config = dict(
    num_key_value_heads=2,
    attn_scale=0.125,
    init='uniform',
    init_std_qkv=0.0185,
    beta2=0.95,
    lr_head=0.00402,
    final_lr_fraction=0.0,
)
Each number is 128 + 24 x the weight over its row's rms, rounded and kept within 0 to 255. Layers, rows and columns count from 0. The size above them is the row's rms in percent of the matrix's.

# layer 3 MLP gate, 1024x512, rms 0.022, rows 493-527, columns 192-255
size [ 92 109  98  99 100 100 101 100 101  94 107  97  96 100  98  98  94  96 101  90 101  92 101  96 104 102 104 101  94 114 101 100  90 105  95]
[[160 118 139 163 161 126 112 142 126 148 154  89  99 127 123 128 110  87 123 113 140  97 155 120 159 150 111 137 101 111 117 163 104 135 127 143 116 142 145  99 133 166 145  93 122 114 159 135  99 126  54 106 131  78 105 150 163 134 110 156 116 120 115 134]
 [115 107 176 130 116 129 117 114 172 115 130 121 101  54 115 100 103 142 140 158 110 148 136 115 104 139 115 137 115 168 125 146 102 137 120 147 141 108 137 121 128 123 179 125 165 203 166 120 170  93  84 143 145 133 160 170 104 127 110 156 143 156 148 129]
 [113 111 141 133 120 129 146 152 156 155 125 119 152 160 125  81 173 142 118 150 136 133 120 121 160 138 138 165 143 136 127 115 167 134 168 120 174 128 147 122 119 135 153 111  96 114 147 125 121 108 104 108 121 144 136 128 131  88 134 153 124 166  92 144]
 [141 143 123 134 104 132 105 170 136 159 154 106 130  98 125 128 143 147 145 117 132 133 144 144 159 144  94 109 140 115 134  83 155 139  87 111 139 114 121  58 108 117 136 178 116 102 127 115  97 164  87  82 122  76 104 127 106 144  98 133 109 131 114 139]
 [ 96 100 121 114 119 141 136 103 146 120 176  99 142 134 129 124  86  85 197 107 126 134 107  55 141 169 115 156 159  93 134 113 103  95 137 154 170 124  42 130 121 134 110 122 158 142 118 122 119 105 100 171 135 130 109 100 164 114 101 105  98 130 145 139]
 [113 130 110 131 156 123 141 136 130  94  89 147 136 181 137 107 119 149 175 153 112 126 121 174 153 104 125 122 158 172 141 118 131 107 135 120 104 100  58 154 158 138 171  84 102 116 139 113 148 157 179 138 151 100 122 186 129 164 152 101 185 143  87 106]
 [124 133 134 133 120 109 129 122 128 104 155 115 130 114 126 146 126 165  78 101  95 128 121 116 135  81 139 148 106 134  97 127 154 139 144 104 135  94  98 149 109 112 102  82 141 126 121 113 166 132 122 122 111 133 114 123 122 117 151 120 162 145 116 169]
 [151 123 119  85  83 117 135  90 102 125 144 124 152 139 135 173 167 140 172  94 176 112  99 131  81 155 138 178  95  87 119 103  87 128 117 131 151 112 144 152  93 148 111 150 183 137 113 119 118 129  84 175 143 140  78 126 101 133  96 116  97  87 174 123]
 [130 112 115  99 113 125 100 105 136 146 177  76 141 117 139 144 103 148 151 152 153 122 105 129 108 150 140 127 132 145 123 105 112 124 116 175 141 133 104 100 111 149 120 152 160 175 142 123 159 140 158 147 131 115 129 122 130 102 125 158 108 150 110 113]
 [134 107  86 159 111 166 122 130  97 123  76 114  93 191 118 121 109 135 129 101 135 163 119 144 154 133 108 132 144 137 125 112 142  97 151 132 101 154 134 119 125 143 107 142 139 126 120 121 126 113 155  69 112  87 112 149 165 129 143 169 109 122 155 129]
 [102  82 155 139 161  95 153 110 129 131 151 129 111 132 141 142 127  99 174 183 161 114 116 102 143 140 116 148 149 131  98 117 162 134 105 136 151 140 119 150 135 109 111  94  77 105 128 143  98 130 141 111 149 131 109  93 132 140 143 139 103 103  66  99]
 [151 134  87 120 147 115  90 103 151 112  99 135 115 122  85 136 160 134  92 159 129 136 127  79 159 125 133 123 123 156 113 115  87 135 130 139 168 120 115 152 136 139 166 102 137 115 138 122 102 115 170 111 166 123 138 109 121 108  72 141 108 129 104 164]
 [162 152 125  77 150 111 119 139 154 171  64 138 105 151 145 146 174 108 137 105  99  99 103 113 147 150 103  82 143 118  85 142 150 127 114 121 133  80 131 109 101 142 158 127 114 116 106 119 103 148  57  97 107 137 121 126 132 159 145 131 102 158 163 158]
 [ 96 156 165 136 122 151 160 131 155 143 110 139  91 125 149 130 145 129 171 179 113  95 153 101 162 143  78  96 127  99  81 140  79 129 127 132 139 124  87 160 119 105 146 115 137  95 118 128 130 140 146 147 143 129 139 116 149 144 111 124 102 103 113 146]
 [108  98 148 120  61 118 126 121 122 144 119 128 117 146 125 159 117 146 161 124 142 153 138 150 131 167 140 100 199 113  91 115 138 124 164 112  92 172 161 120 134 141 159 143  93 118 102 132 169  82 119 132 126 120 106 130 126 152  99 171 135 131 131 136]
 [117 103 120  66 119  92 112 123  59 141 124 126 141 144 105 149 113 137 123 137 136 106  91 116 114 107 109 130 104 115 102 143 115 138  98 119 160 144 148 150  99 119 130 166 138 103 107  99 121  99 108 115 151 103 124 105  90 129  87 142 131 155 101 138]
 [129 187  95 149 127 148 112 143 163 129  79 127 116 179  96 129 129 140 145 114 127 150  84 145 141 120 107 147 149 135 136 122 156  96 139 158 122 115 112 137 156 116 118 140 157 111  92 173 153 101 159 103  92 108 103 111  98 116 125 129 137 124  75 111]
 [113 133 127  96 139 125 144 168 171 154 128 129 152  92  86 135 178 138  90 176 142  69  99 148 111 121 146 144 126 117 123 143 181 107 155 138 115  88 128 137 169 132 136 151 143 162 110 134 150 121  97 116 142  96 126 167 140 122 163  80 122 102 123 137]
 [145 124 162  89 133 109 125 115 144 132 142 108 114 151 130 151  74 100 100 145 117 137 109 131 146 100  77  92 158 147  97  99 132 133 101 126 135 146 132 122 107 110 177 138 155 151 169 118 138 125 164 110 123 106 154 154 137 129 129 110 115 119  99 177]
 [104 122 176 105 134 125 105 104 105 105 112 133 104 142 124 182 115 118 140 154 121 112 144 117 144 135  96  80 111 163 127  88  94 106 119  88 152  91 145 190 133 144 139 175 157 145 137 154 145 103 135 169 131 131 160 169 136 118 123 125 131  99 143  69]
 [170 124 145 137 127 137 100 102 130 103 125  97 174 174 126 158 126 129 119 139 117 126 142  63 126 145 128 166  95  62 132 178 130 112 155 130 141  75 137 138 144 146 153 113  90 158 115 151 140 137  98 178 118 170 114 160 151 148  94 124 111  85 138 113]
 [107 128 140 132 100 117 129 108 103 123 139 126 149  97 116  89  90 149  94 101 147 100 118 149 139 104 110 121 155 113 128 156 124 137 148 138 124 116 123 128 155 148 104  80 136  77 111 167 166 123 119 159 124  88 130 123 126  91 146 138 111 118 143 115]
 [143 116 108  94 180 142  94 149  88  97 102 117 110 112 146  97 140 119  78  91 147 128 119 153 125  99 112 136 139 136 167 111 145 122 109 140 116 150 142 151 144 161 121  93 138 152 105 123 137 148 131 138  82 116 129 131 110 114 120 162 165 122 117 126]
 [107 108 154 159 119  90 166 154 103 126 140 110 125 109 106 150  97 120  91 112 135  95 127 109 155  75 135 125 138 116 176 110 139 105 115 127 115 118  64 167 167 129 124 129 148 128 105 151 157 137 150 143 138 144 103 118 160 144 102 128 112 123 125 123]
 [ 95 148 133 107 125 130  75 127 141 139 109 140 121 136 138 101 111  85 159 123 114 117 149 112 168  80 112  99 120 134 138 144 184 114 173 127 140  92 118 170 110 120 167 160 145 127 128 118 111 124 159  86 143 129 139 198 152 100 119 168 141 142 117 128]
 [139 126 133  87 118  96 114  60 138 207 138 109 121 137 115 135 122 143 105 117 117 120 105  68  96 114 134 128 112 111 110 124 142 147 140 110 169 110 109 184 174 152 128 121 178 111 116 129 139 161 136 146 173 118  89  99 145 160 144 145 143 115 166  78]
 [133 140 114 146 114 133 147 100 107 101 135 104 142 158 140 119 132 160 115 143 116 137 139 132 122  85 175 153 105 125  99 115 111 134 122 114  85 112 153 124  92 146 100 141 118 105 131 119 139 115 129 190 132 133 121  99 155  93 105 125 150 123 166  90]
 [110 126 138 146  94 118 105 150 139 152 127 126 111 117 125  79 167 117 141 161 100 117 149 113 120 142 131 109 126 113 106 149 149 169  68 146 123 131 116 131 101 137 120 158  93 141 137 180 113 126 109 125 143 121 102  78 112 116 106 138 113 111 129 121]
 [122 122 100  85 124 110 114 145 123 155 121 107 109 126 110  96 133 143 104 101 114 146 130 119 152 142 113 118 116 114  99 102 108 109 142 107 182 159  71 156 140 180 153  89 116  80 124 136 139 128 119 151 161 142 130  75 119 152 135 154 167 109 146 151]
 [136 138 143 134  87 133 123  96 142 183  92  96 137 106 149  98 131 116 142 140  99 108 101  97 121  96 156 122 120 116 120 160  98 124 128 132 146 119 121 135 139 137 159 107 134 111 159 102 129 111 135 165 191 153 111 115 126 123 122 123 125 112 173 115]
 [183 104  90 115 116 141 125  77 126 110 129  86 102 140 165 151 117 136 109 139 118 104 122  71 142 114 150 196 141 120 112 141  65 123 124 126 122 159 125 150 145 137 125 131 150 110 107 118 129 162 127 113 138 150 111  96 168 129  90 123 108 151 112 153]
 [120 128  89 125 116 105 160 105 136  77 130 111 127 130 102 109 120  90 153 138 136 123 132 145 153 174 164 146 125 117 136 144 115 148 112  96 149 132 120 150 129 160 143 113 142 171 125 126 121  66 105  96 116 146 106 151 124 148 131 144 112 128 107  91]
 [132 121 146 143 116 129 139  84 126  87 128  88 146 107 123 204 142 146 167 149 126  97 106 121 113 110 129 109 150  91 103 102 104 104 161 146  79 164 178 135 161 104 104 179 100 138 120  97 136 128 136 112 155 138 105 134 158 130 135  68  96 147 129 135]
 [146 119  87 127 106 139 102 162 127 126 121 150 141 138 134 130 153 169 115  88 141 159 125  95 105 104 117 127 163 105 149 133 119 126 132 124 130 158  87 134 109 137 112 122  96 145 107 154 188 113 174 116 147 113 100 112  91 127 161  79 150  89 108 104]
 [143 125 155 135 163  98  97 134 160 121 106 158 126 135 128 130 106 118 124 101 132 118 133 129 130  84 116 139 153 102 106 102 123 101 132 128 125 135  94 163 175 124 167 107 168 182 116 164 129 115  99 116  96 136 141 127 117 141 154 135 174 140 132 129]]
# layer 3 MLP up, 1024x512, rms 0.0212, rows 493-527, columns 192-255
size [ 93 102 100 101 106 100  97  99 100  96 102  88  97 103  98  95  98  98 103  91 103  93  99  99 103 102 101 105  99  99 103 103  88 103 101]
[[142 133 144 162 123 123 130  90 100  96 157 128 132 176 116 105 150  86  84 213 159 121 184 100  72 135 144 160 129 174 124 119 122  85 138 130 120 159 119 151 124 130 133 140 148 128 109 134 107 125 123 140 109 138 112 150 130 145  99 122  87 133 114 177]
 [111 112 103  97 121 150 111 112 142 147 122 131 137 173 152 120 164 117 151 172 120 117 117 113 167 161 115 162 135 119 110 165 134 130 147 134 122 161  87 128 123 155 106 138  89 137 135 146 140 158 139 139 161 132 105 116 180 143 106 131  87 106 108  93]
 [167 145 109 124 135  82 116 147 141 125 154 142 150  73 121 141  90  99 166 149 127 132 168 166 114 149  96  98 142 163 133 162  98  77 112 156 110 115 137 124 137 109  72  93 121 122 117 134 144 127 147 132 169 117 112 119 122 114 134 156 137 124 122 143]
 [101 140 133 107 137 146  85 110 118 108 107 148 171 167 145 122  99 105  97 113 122 103 148 135 134  97 175 130 125 191 105 137 102 139 118 132  89  60 169 126 115 118  97 116  81 118 117 118 149 116  68 144 110 131 140 130 164 129  93 110 165 113 112 158]
 [134 165 106 137 135 126 141 101 129 102 149  55 114 165 148 172 125 117 140 140 107 160 165 133 185 114 190 129 102 140 115 138 164 117 155 159  83  96 104  85  94 114 136  98 166 103  83 176 132 144 114 107 158 128 103 135 165 111 130 129 118 152 110 137]
 [ 96 116 125 146  93 105 146 106 141 106 133 110 159 121 126 124 104 144 105 151 140 124 128 117 144 147 135 137 138  99 128  99 175 128 119 150 121 166 108  85  89  95 124  99 106 127 115 134 103 136 149 137 147 136 122 122  88 101 100  90 102 142 108 169]
 [ 78 110 152 117 112 131 143 167 138  98 100 126 137 121 127 160 176 108 143 133 129  91 162  91 140  95 110 153 145 118  88 140 102 181 102 190 137 143 146 120 146  98 150 128 130 138 143 158 174 103 154 170 157 162 116 128 132 115 157 112 129  91 131 135]
 [128  76 136 115 126 124 129 145 121 176 166 154 125 149 156 113 110 131 161 146 140 126 111  89 127 145 104 154 152 149 120 137 117 120 192 118 136 159 118 148 131 162 179 102 152 111 122 120 120 128  84 104 124 113 104 119 115  97 105 139  91 120 118 126]
 [136 115 159 129 111 140 117 121 148 128 101 152 103 125 146 157 140 125 119 134 135 133 125 133 123 178 114 170 149 150 116 115 115 138 167 194 123 107 172 114 117 133 119 137 122 188 141 129 167 117 125 122 143 104 134  95 197 129 163 151 120 128 152 104]
 [156  80 144 164 110 115 125 111 126 123 156 104 192 129 100 128 138 115 144 140 110 136 158 134 155 104 150 140 157 121 152 151 161 168 132  77 112 121 121 144 117 153 161  98 130 117 111 163 151 155 107 144 100 145 116 117 121 134 139 111 122  86 125 126]
 [166 100  94 113 122 176 163 129 151 150 147 139 107 152 137 111  93 145 147 165 136 117 120 139 117 114 120 136 140  99 169 107 130 127 147 128 117 159 120 143 118 105 105 103 120 128 120 135 142 116 166 114 137 103 120  97 153 157 117 122 110 130 103 109]
 [ 83 135 149 169 114 184 217 140  89 106 150 169 126 108 132 124 109 142 164 149 113 150 186 146 103 131  91 117 141  91 120 146  86 147 107 128 122 134 123 173 170  88 141 116  67 128 175 117 155 149 120 113 143 133 131  87 177 126 130  98 140 124 128 127]
 [146 111 100 111 132 142 138 174  80 150 130 119 113 144 112  96 137 131  65 143 141 126 115 128 119 120 111 103  99 118 120 137 130 129 147 119 112 118  99 118  90 153 119 139 119 126 136 112 121 134 124 118 142  71 140 132 142 118 134 123 164 148 123 133]
 [133  83 115 131 146 128 190 109 144 137 114 122 116 124 121 143 126 111 105 132 102 134 175 118 125 102  81 164 114 168 111 144 154 182 142  76 135 154 109 111 153 125 127 111 110 131 161 135 114 113 134 133 167 127 120 104 117 110 135 139 132 110 130 154]
 [137  86 115 136  73 138 132 153  92 151  85 119 105 144 167 108 127 144 135  84  96 122 145 112 122 143 140 121 130 134 128 129 105 114 133 107 112 129 149  84 125 139 153 130 110 122 126  97 129 100 145 126 140 123 123  84  94 145  99 180 146  87 152 159]
 [132 123 127 104 149 120 118 111  89 151 140  96 141 112  99 143  88 113  98 110 163 171 156 172 164 111 140  70 153 121 113 107 110 136 177 128 156 142 168 135 161 146 114 137 137 144  80 125 136 105 136 117 105 142 128 166 105 150 153 114 169 118 133  97]
 [128 127  87  93 132 119 123 135  82 153 111 143  99 144 126 110 130  98 147 140 123 140 119 102 166 180 131 167 128 126 100  96 102 111 147 117 151 116  80 104 112 136 133 145 157 120 136 149 119 118  92  96 139  90 141 130 175 133 111 141 123  96 128 128]
 [157 103 130 126 119 138 142 158 159 146 116  84 117 170 171 111 139 140 129 127 131 151  90 143 149  73 131 104 105  99 140 128 163 127 138 117 106 119 105 125 134 173  85 118 130 109 136 152 135 145 148 108 161 144 136 156 136 137  91 145 107 127 139 114]
 [155 127  98 109 161 101 121 124 144  96 129 100 146 122  95 147 102  89 142 128 119 102  98 150 132 152 147 122 146 140 111 111 180 163 105  93 136 118 118 135 124 163 148 132 105 134 107 160 183 127 108  90 136 147 112 106 142 122 174 110 174 134 134 127]
 [161 100 136 130 143 133 117 136 153 112 158  50 119 166 121 124 108 197 133 160 100 138 125 124 155 122 155 109 137 134 106 152 105 123 148 167  87 163 140 130 113 124 125 170  94 106 121 128 119 140 103 136 128 124  77 100 127 157 120 151 105 140 163 117]
 [122 146 114 114 108 116 119 120 143  97 117 123 112 118 162  99 123 146 128 149 127 110 149 145 135 146 183  89 115 131  87 130 166 157 109 178  92 131 120  93 101  69 129 110 101 158 117  84 132 133 160 145 145 172 118 100 124 125 132  99 115 142  92  81]
 [112  81 113 117 117 137 127 126  80 118 117 129 138  81  63 145 128 123 107 114 141 130 118 110 127 167 132 114 145 111 122 130 148 111 116 135 144 115 116 144 147 163 152 105 139 126 154 166 175 102 148 169 153 128 136 111 120 142 123 126  86 106  95 124]
 [ 96  92 133 125 141 115 124 140 116 122 191  99 110  94 159 158 104 118 127 118 154  99 119 119 142 102 104 131 130 116 154  97  88 135 101 115 151 115 164 127 117 121 126  98 133 148 138 149 114 137 122 112 142 145 120 149  82 112 166 131  95 123 111 154]
 [158 138 132 152 102 126 110 129 114 163 129 156 117  91 113  98  88  85 124 129 157 111 103 134 124 126  95 130 109 129 162  94 131 139 126 123 114  74 152 134 145 112 160 117 126 100  88 118 150 131 167  91 112 153 119 151 122 145 158  77 180 105 121 111]
 [ 96  93 113 162 125 141 155 120 125 147 163 117 143 136 146 113 157 122  96 143 145 142 128 153 145 150 100 132 131 179 176  82 102 137 126 132 132 112 101 107 151 125 107 166 175 147 116 126 177 116 136 127 122 117  88 135 143 150 154 127 114 137 168 171]
 [152 117 120 154 125 123 117  53 127 163 136  95 121 134  99 150 149 171 121 145 126 130 120 103 133 123 104 124  87 135 127  92 166 163 146 105 136 128 126 118 136 158  96 103 143 128  83  93 105 179 162 110 118 102 152 158 170 182 168 153 160 135  87 122]
 [143 152 122 155 123 149 139 188 177 134 134  96 110 132 128 118 109 104  90 165 136 117 144 127 139 166 110  87 124 137 120 118 151 150 136 159 117 167 145 126 111 156  91 144 124 143 114 124 154 163  66 110 123  95 106  93 147 145 144 125 111 126 146 116]
 [119 130 136 134 148  89 132 143 111 120 140 127 120  73  81 154 106 148 129 124  99  82 119 117 126 131 121 145 129  92 137 108 137 141 127 112 147 130 111 109 139 123  94 151 127 154 138 142 126 121 126 140 119 132 111 111 128 166 141 144 141 117 120  86]
 [149 142 143 137  99 118 104 124 133 140 122 171 148 132 143 109 136 100 125 153 121 142 134 128 134  86 188 164 133 116 120 120 140 137 137 122 128 152 114 145 102 101  80  97 106 117 102 104 132 175 133  75 127  92 115 136 108 137 108 114 119 163 121 131]
 [169 134 149 154  98 131 138 124 124 151 124 151 136 130  80 100 149 123 140 146 127 122  77 147 129 110 146 104  63 127 176 136  99 110 145  80 136  95 100 121  96 135 117 121 119 100 107 108 103 135 163  89 107 154 145 120 123 140 124 176 147 115 116 103]
 [142 137  92 128 100 170 102 137 172 144 122 144 130  98 123 111 140 128 154 122 146 120 128 137  97 110 101  86 132 153 138 125 161  98 141 132 112 120 157  91 117 127 169 132 105 117 132 112 131  91  97  99 145 125 166 100 176 108 111 144 124 165 125 118]
 [136 134 131 103 153 136 166 147 149 148 135  93 122  91 117 189 155 107 144 138 129 122 123 139 157 158 167 151 125 144 131 103 125 111 155 112 120  97 145 117  91 113 135 182  88 110 103 139 107 112  79 107  96 135 105 106 126 126 167 126 103 164  92 141]
 [139 157 149 130 109 125 158 116 100  89 103 121 113 122 120 151 126 104 107 154 134  99 146 180 104 136 127 129 138 159 122  82 115 126  85 118 103 148 138 162 119 119 130 165 166 117 129  75 158 105 138 129 135 111  89  80 168 108 118 130 131 124 181 173]
 [ 96  81 163 156 150 115 127 156 117 116 112 137 114 154 157 108 139 138 119 122 146 163 136 115 140 100 114 149 115 133 117  97 146 144 144 154 125 123  90 164 103 125 121 125 121 149 148 109 112 147 154 135  88 149 168 130 138 158 143 124 166 118 120  80]
 [131  58 147 111 112 169 168 138  95  92 143 168 100 122 123 143 147 136 116 105 121  99 113 133 141 114  73 157 116 111 121 132 117 129 134 154 146 130 125 125  96 116 138 106 126 170 153 114 124  92  96 169 159 101 131 107 182 115 112 139 143  98  97  92]]
# layer 3 MLP down (transposed), 1024x512, rms 0.0199, rows 493-527, columns 192-255
size [ 95 105 102 101 103  99  98 101  99  96 103  92  95 102  97 100  97 100  99  93 101  95  95 102 105 102  95 102 100 102  99 105  90 102  97]
[[110 149 109  99 111 131 137 165 138  96 176 130 118 155 172 136 121 129 126 110 159 152 166 123 103 130 155  98 124 156  96 152 140 148 152 114 158 124  99 131 121 163  96 155 138 122 139 100 126 160 151 164 103 132 125 142  93 121 127 145 124 173  98 157]
 [112  99 167 112 133 171 103 169 154 156 143 141 129  91 141  97 125 154 147 161 101 147 137 120 180 191 136 134 105 135 131 106 106 110 125 134 109 121  90 128  82 152 123 163 131 172 154 110 127  99  94 131 135 121 145 137 158 133 122 153 124 120 150  84]
 [142  98 114 149  99 112 126 133 142 132 120 146 133 166 132 152 146 134 114 111 114 138 120 100 158 115 136  97 112 108 134  89 101  94 132  91 169 132 146  86 138  90 148 134 136 116 125  99 119 103 145 121 142 114 128 116 111 155  75 124 138 125 186 138]
 [150  67 116 124  86 188 144 135 116 130  80 128 118 155  95 136 138 121 118 143 139  95 117 152 120 139 123 113 158 171 155 102 109 104 131 128 110 121 131 124 106  85 136 105 112 138 138 101 159 131  62  98 140 117 128 139 141 108  88 106 163 141 165 132]
 [137 137 141 106 104 138  93 113 158  88 107 114 126 164 166 104 140 139 113 137  93 142 129 128 139 140 134 152 126 106 110 138 141 103 142 168 121 125 151 120 145 108 176  85 127 122 142 139 107 161 120  95 142 115 142 125  85 158 115 180 124 160 145 106]
 [127 135 108 119 113 119  87  67 102 147 153 134 123  99 153 141 126 120  91 128 126 102 125 123 105  98 117 133 131 200  95 150 133  98 124 134 112 129  81 107 137 149 117 128 108 130 156 142  96 158 148 114 131 175 111 136 104 147 116 139 117 103 125 145]
 [125 109 100 104  90 120 119 111 126 136 105 159 150 135 157 138 116 135 126 119  75 173 130 136 115 161  97 140  92 128 100 102 101  91 153 139 132  58 123 110 155 144 161 149 146 162 115  63 138 126  94 178 134 116 138 154 132 162 100 164 135 140 148 115]
 [108 118 137 121 152 111 156 155 165  96 139 168 138  92 113 131 133 115 129 105 166 126 136 150 120 102  84 107 119 110 132 122 169 164 150 152 110 161 120 154 135 141 142 118 140 117 131 123 176 153 130 125 147 126 138 168 103 119 129 115 115 132 148 138]
 [124 144 139 167 104 119 119 131 151  87 118 150 126  73 120 162  92 128 134 138 115 135 178 123  98 172 100 130 117 145  78  99 102 118 114 171 146 137 150 170 114  96 135 142 134 121 138 124 133 144 127 106 131 124 132 152 122 158 181 108 151  74 173 116]
 [123 109 155 103 100 152  98  90 122 113  90 192 176 159 152 170 125 133 178 131 121 147  98 141 162 153 133 115 108 113 152 117  74 101 116 132 124 117 147  99 123 110  98 154  92 163 160 164 122  92  90 153 153 121 137 142  95 154 108 176 130 190 127 127]
 [122 143 164 119 113 149 178 125 136 181 132 136 142 166 139 133 133 137 132 124 145 111 124 108  97 123  98 182 157 115 105 135 154 112 117 101 170 174 103 106 140 134 142  82 146  82 144 142 135 147 121 131 120 117 122 134 100 145 164 107 156 126 118  80]
 [130 139 114 124 164 138 177 126 123 103 134 162 142 129 104 137 106 115 101 132 125  87 178 133 113 110  96 115 150 132 123 153  85 149 175 113 143 159 148 156 170 106 129 122 108 134  97 120 121 151 151 109 163 173 147  78 125 142  95 117 145 141 154 134]
 [123  98 118 123 132 107 133 100 114 119 121  98 127 105 111 119 142 113 160 114 135 101 151 121 112 150 117 110 143 131 124 115 138 156 121 147 147 122 182 119 156 112 157 163 148 128 165  98 147 119 156 136 129 128 163 142 183 149 124 140 110 130 139 123]
 [122 132 133 139 128 130 182 130 132 149 101 123  99 128 136 136 154 130 148 157 149 111 132 108 131 131  61 123 167 121 132 138 136 144 162 125 149 138 107 128 137 111 121  89 114 104 102 153 122 119 139 156 140 107 115  96 128 187 144 144 113  94  90 126]
 [133 102 152 112  16 132 124 122 128 149 111 133 134  86 121 156 111 154 116 108 138 151 152 182 114 170 129 113 158 119 113 110  98 115 117 143  94 122 163  98 109 140 115 131 119  90 124 133 131  88 123 108 118 160 168 137 125 201 104 181 122 126 167 136]
 [134 179 121 171 145 137 137 143 167 148 145 106 117 118 110 115 143 110 146 103 163 131 193 148 134 111 159 133 130  99 110 118  95  96 152 148 148 142 131 133 144 136 117 122 169 147 128 123 150 168 152 120 104 166 140 170 162 129 137 121 145 145 119 128]
 [158 131  94 120 123  92 123 116 106 118 149 114  88 128 130 140 122 131 129 163  73  92 111 112 108  75 131  95 161 150 147 129 131 156  93 137 111 114 151 104 106 138 109  93 159 131 111 119 180 132 133 110 105 126 124 169 116 112 112 120 169 137 116  92]
 [156 124 153 178 114 104 121 112 150 119  94 120 114 139  94 114  84 124 148 120 158 144 135 137 181 123 144 112 150 167 163 132 129 103 161 106  89 148 167 122 116 160 168 140 106 132 118 133 105  86  76 112 103  72 146 105 121 131 105 117 145 132 125 147]
 [104 121 168 140 118 118 140 172 182 124 109 137 108 139  94 133 128 110 134 127 206 101 176 126 124 148 110 107 145 145 152 110 125 166 137 125 143 105 140 148 173 112 115 151 123 154 119 123 133  98 141 147 138  84 125 143 143 135  82 113 121 105 172 134]
 [141 141 104 134 151 122 141 158 148  98 141 131  84 150 139 128 134 129 131 107 152 158 120 161 179 175 119 106 142 101 112  85 156 105 140 129 112  96 144 122 106 144 118 162 121 155 156 154 120 115 125 153  98 115 141  98 152 107 136 129 106  93 131 163]
 [106 116 159 143 183 159 120 108 104  98 127 130 157 105 181 161 121 127 137 156 107 100 125 123 139 131 116 176 121  58 171 115 111 163 154 133 116 157 137 115 121 119 144 112 107 137  86 131 154 164 132 132 122 149  91 127 104 133 160 131 117  82 136 126]
 [130 124  99 103 182 171 111 127 110  65 139 114 155 115 134 138 120 113  74 123 144 108  77 121 134 143 128 121 138 141 136 130  97 124 151 137 138 162 108 102 130 138 149 129 111 144 110 142  87 113 149 116 104 128 108 118 147 142 100 162 139 108 133  56]
 [132 147 145 110 128 128  77 119 119 136  84 157 133 148 128 140 161  97 183 162 146 129  92 113 106 103 146 101 105 151 109 133 161 100 132 155 103 112 116 113 121 148 141 134 118 107 135 151 179 113 137 132 137 133 119 152 109 159  92 152 155 120 165 111]
 [129 125 121 114 134 141 101 111 111 122 135 181 112 109 182 105  97 131 144 131 121 185 140 110 133 120 118 141 117  95 136 149 118 102 165 128  86 108 123 118 106 134 114 128 150 119 108 122  90 133 101 123 141 110 154 110 103 120 118 101 125 146 174 122]
 [108 119 134 131 133 109 142 130 140 131 114 109 106 157 168 142 139 132  70 101 140 103 154 129 133 145 108 125 110 143 123 147 110  96 136 158 135 102 107 140 145 133 107 156 150 167 116 115 139 136 142 134 103 147 131 111 137 135  80 154 158 198 149 118]
 [124 121 102 163 160 165 111 159 137  98 116 111 119 114 103 123 136 117 142 117 131 107 135 154 161 172 145 133 115 155 160 132 165 121 153 146 161 149 166  77 108 142 122  99  82 117 106 102  97 134 167 116 158 118 165 193 141  79 147  82 138 128  83 154]
 [ 81 101 171  96 148 149 121  94 145 117 172 151 103 132 147 161 133 121 103 164 109 112 113 136 108 101 111 138 129 127 140 155 121 145 114 161 152 139 112 133 159 117 153 125 119 184 131 209 115 156 158 160 113 173 127 131 127 130 110 155 100 147 115 147]
 [122 128 130  89 140 106 161 128 111 151 107 126  90  97  95 113 135 130 114 103 152 105 143 133 103 107  98 138 129 146 125 118 135 111 143 158 123  96 128 107 111  91 103 109 163 126 118 115 148  79 160 128 121  95 128 107  83 113 133 122 123  59 117 127]
 [ 95 144 102  76 102 145 164 107 123 103  98 127 114 167 160 100 133 112 167 110 111 150 118 144 118 142  97 125 170 161 148 147 161 110 134 144 117 139 150 101  90  89 146 138 122 109 145 134 120 115 121 139 184 143 144 125 154 121 100 124 117 136 124 168]
 [135 105 113 178 137 100 122 157 116  92 152 137 123 170 126 134 137 122 144 141 166  76  88 129 168 144 120 129 100 146 178 117 116 132 136 106 105 109  87 124  68 111 113 155 107  91  98  96 112 142 135  94 146 128 142 108 114  89 105 135 134 138  80  89]
 [133 124 154 108 146 117  91 176  75 155 170 151 102 114 131 123 151 123 119 165  99 115 136 146 166 143 142 112 142 178 166 143 102 134 112 114  97 124  87 138 128 111 123 123 110 130  83 113  95 111 125 110 135 116 131 161 166 111 138 148 151 148 132 125]
 [146 101 127 127 160 134 128 139 140 162 139 140 144 102  98 110 130  98 135  86 131 164 142 105 140 126 156 158 110 103 187 117 122 133 117 143 135 126 127 142 135 110 144 138  81 117 146 140 121 128 133 121 114 104 115 143 124 116 160 137 125 138  89  92]
 [104 150  77 134 117 133 141 133 125  91 163 125 107  95 121 135 121 119 115 135 110 142 139 138 143 104 164 116 116 128 120 147 129 132 161  93 122 125 170 138 129 106 113 124 144 145  99  78 135 158 169 168  81  92 131 128 143 120  89 112 105  92 125  95]
 [128 147 111 111  89 151 155 138 181 167  84 110 102 126 136 129 142 173 147  95 125 118 138  79 126  96  91 144 158 124 141 129 128 159  93  96 104 134 126 106 144 108 153 137 150 104 135 174 137 137 162 135 129 140 107 101 147 147 151  87 114  93 157 123]
 [ 95 126 159 105 120  92 167 165 123 144 150 121 105 102 165 114 124 122 128  94 117 131 117 158 125 137 143  85 124 148 108  97 153 114 108 112 130 136 121 137 141 125 141 161 120 114 131 138 153 199 108 147 123 158 128 131  71 128 160  92 137 131 138  96]]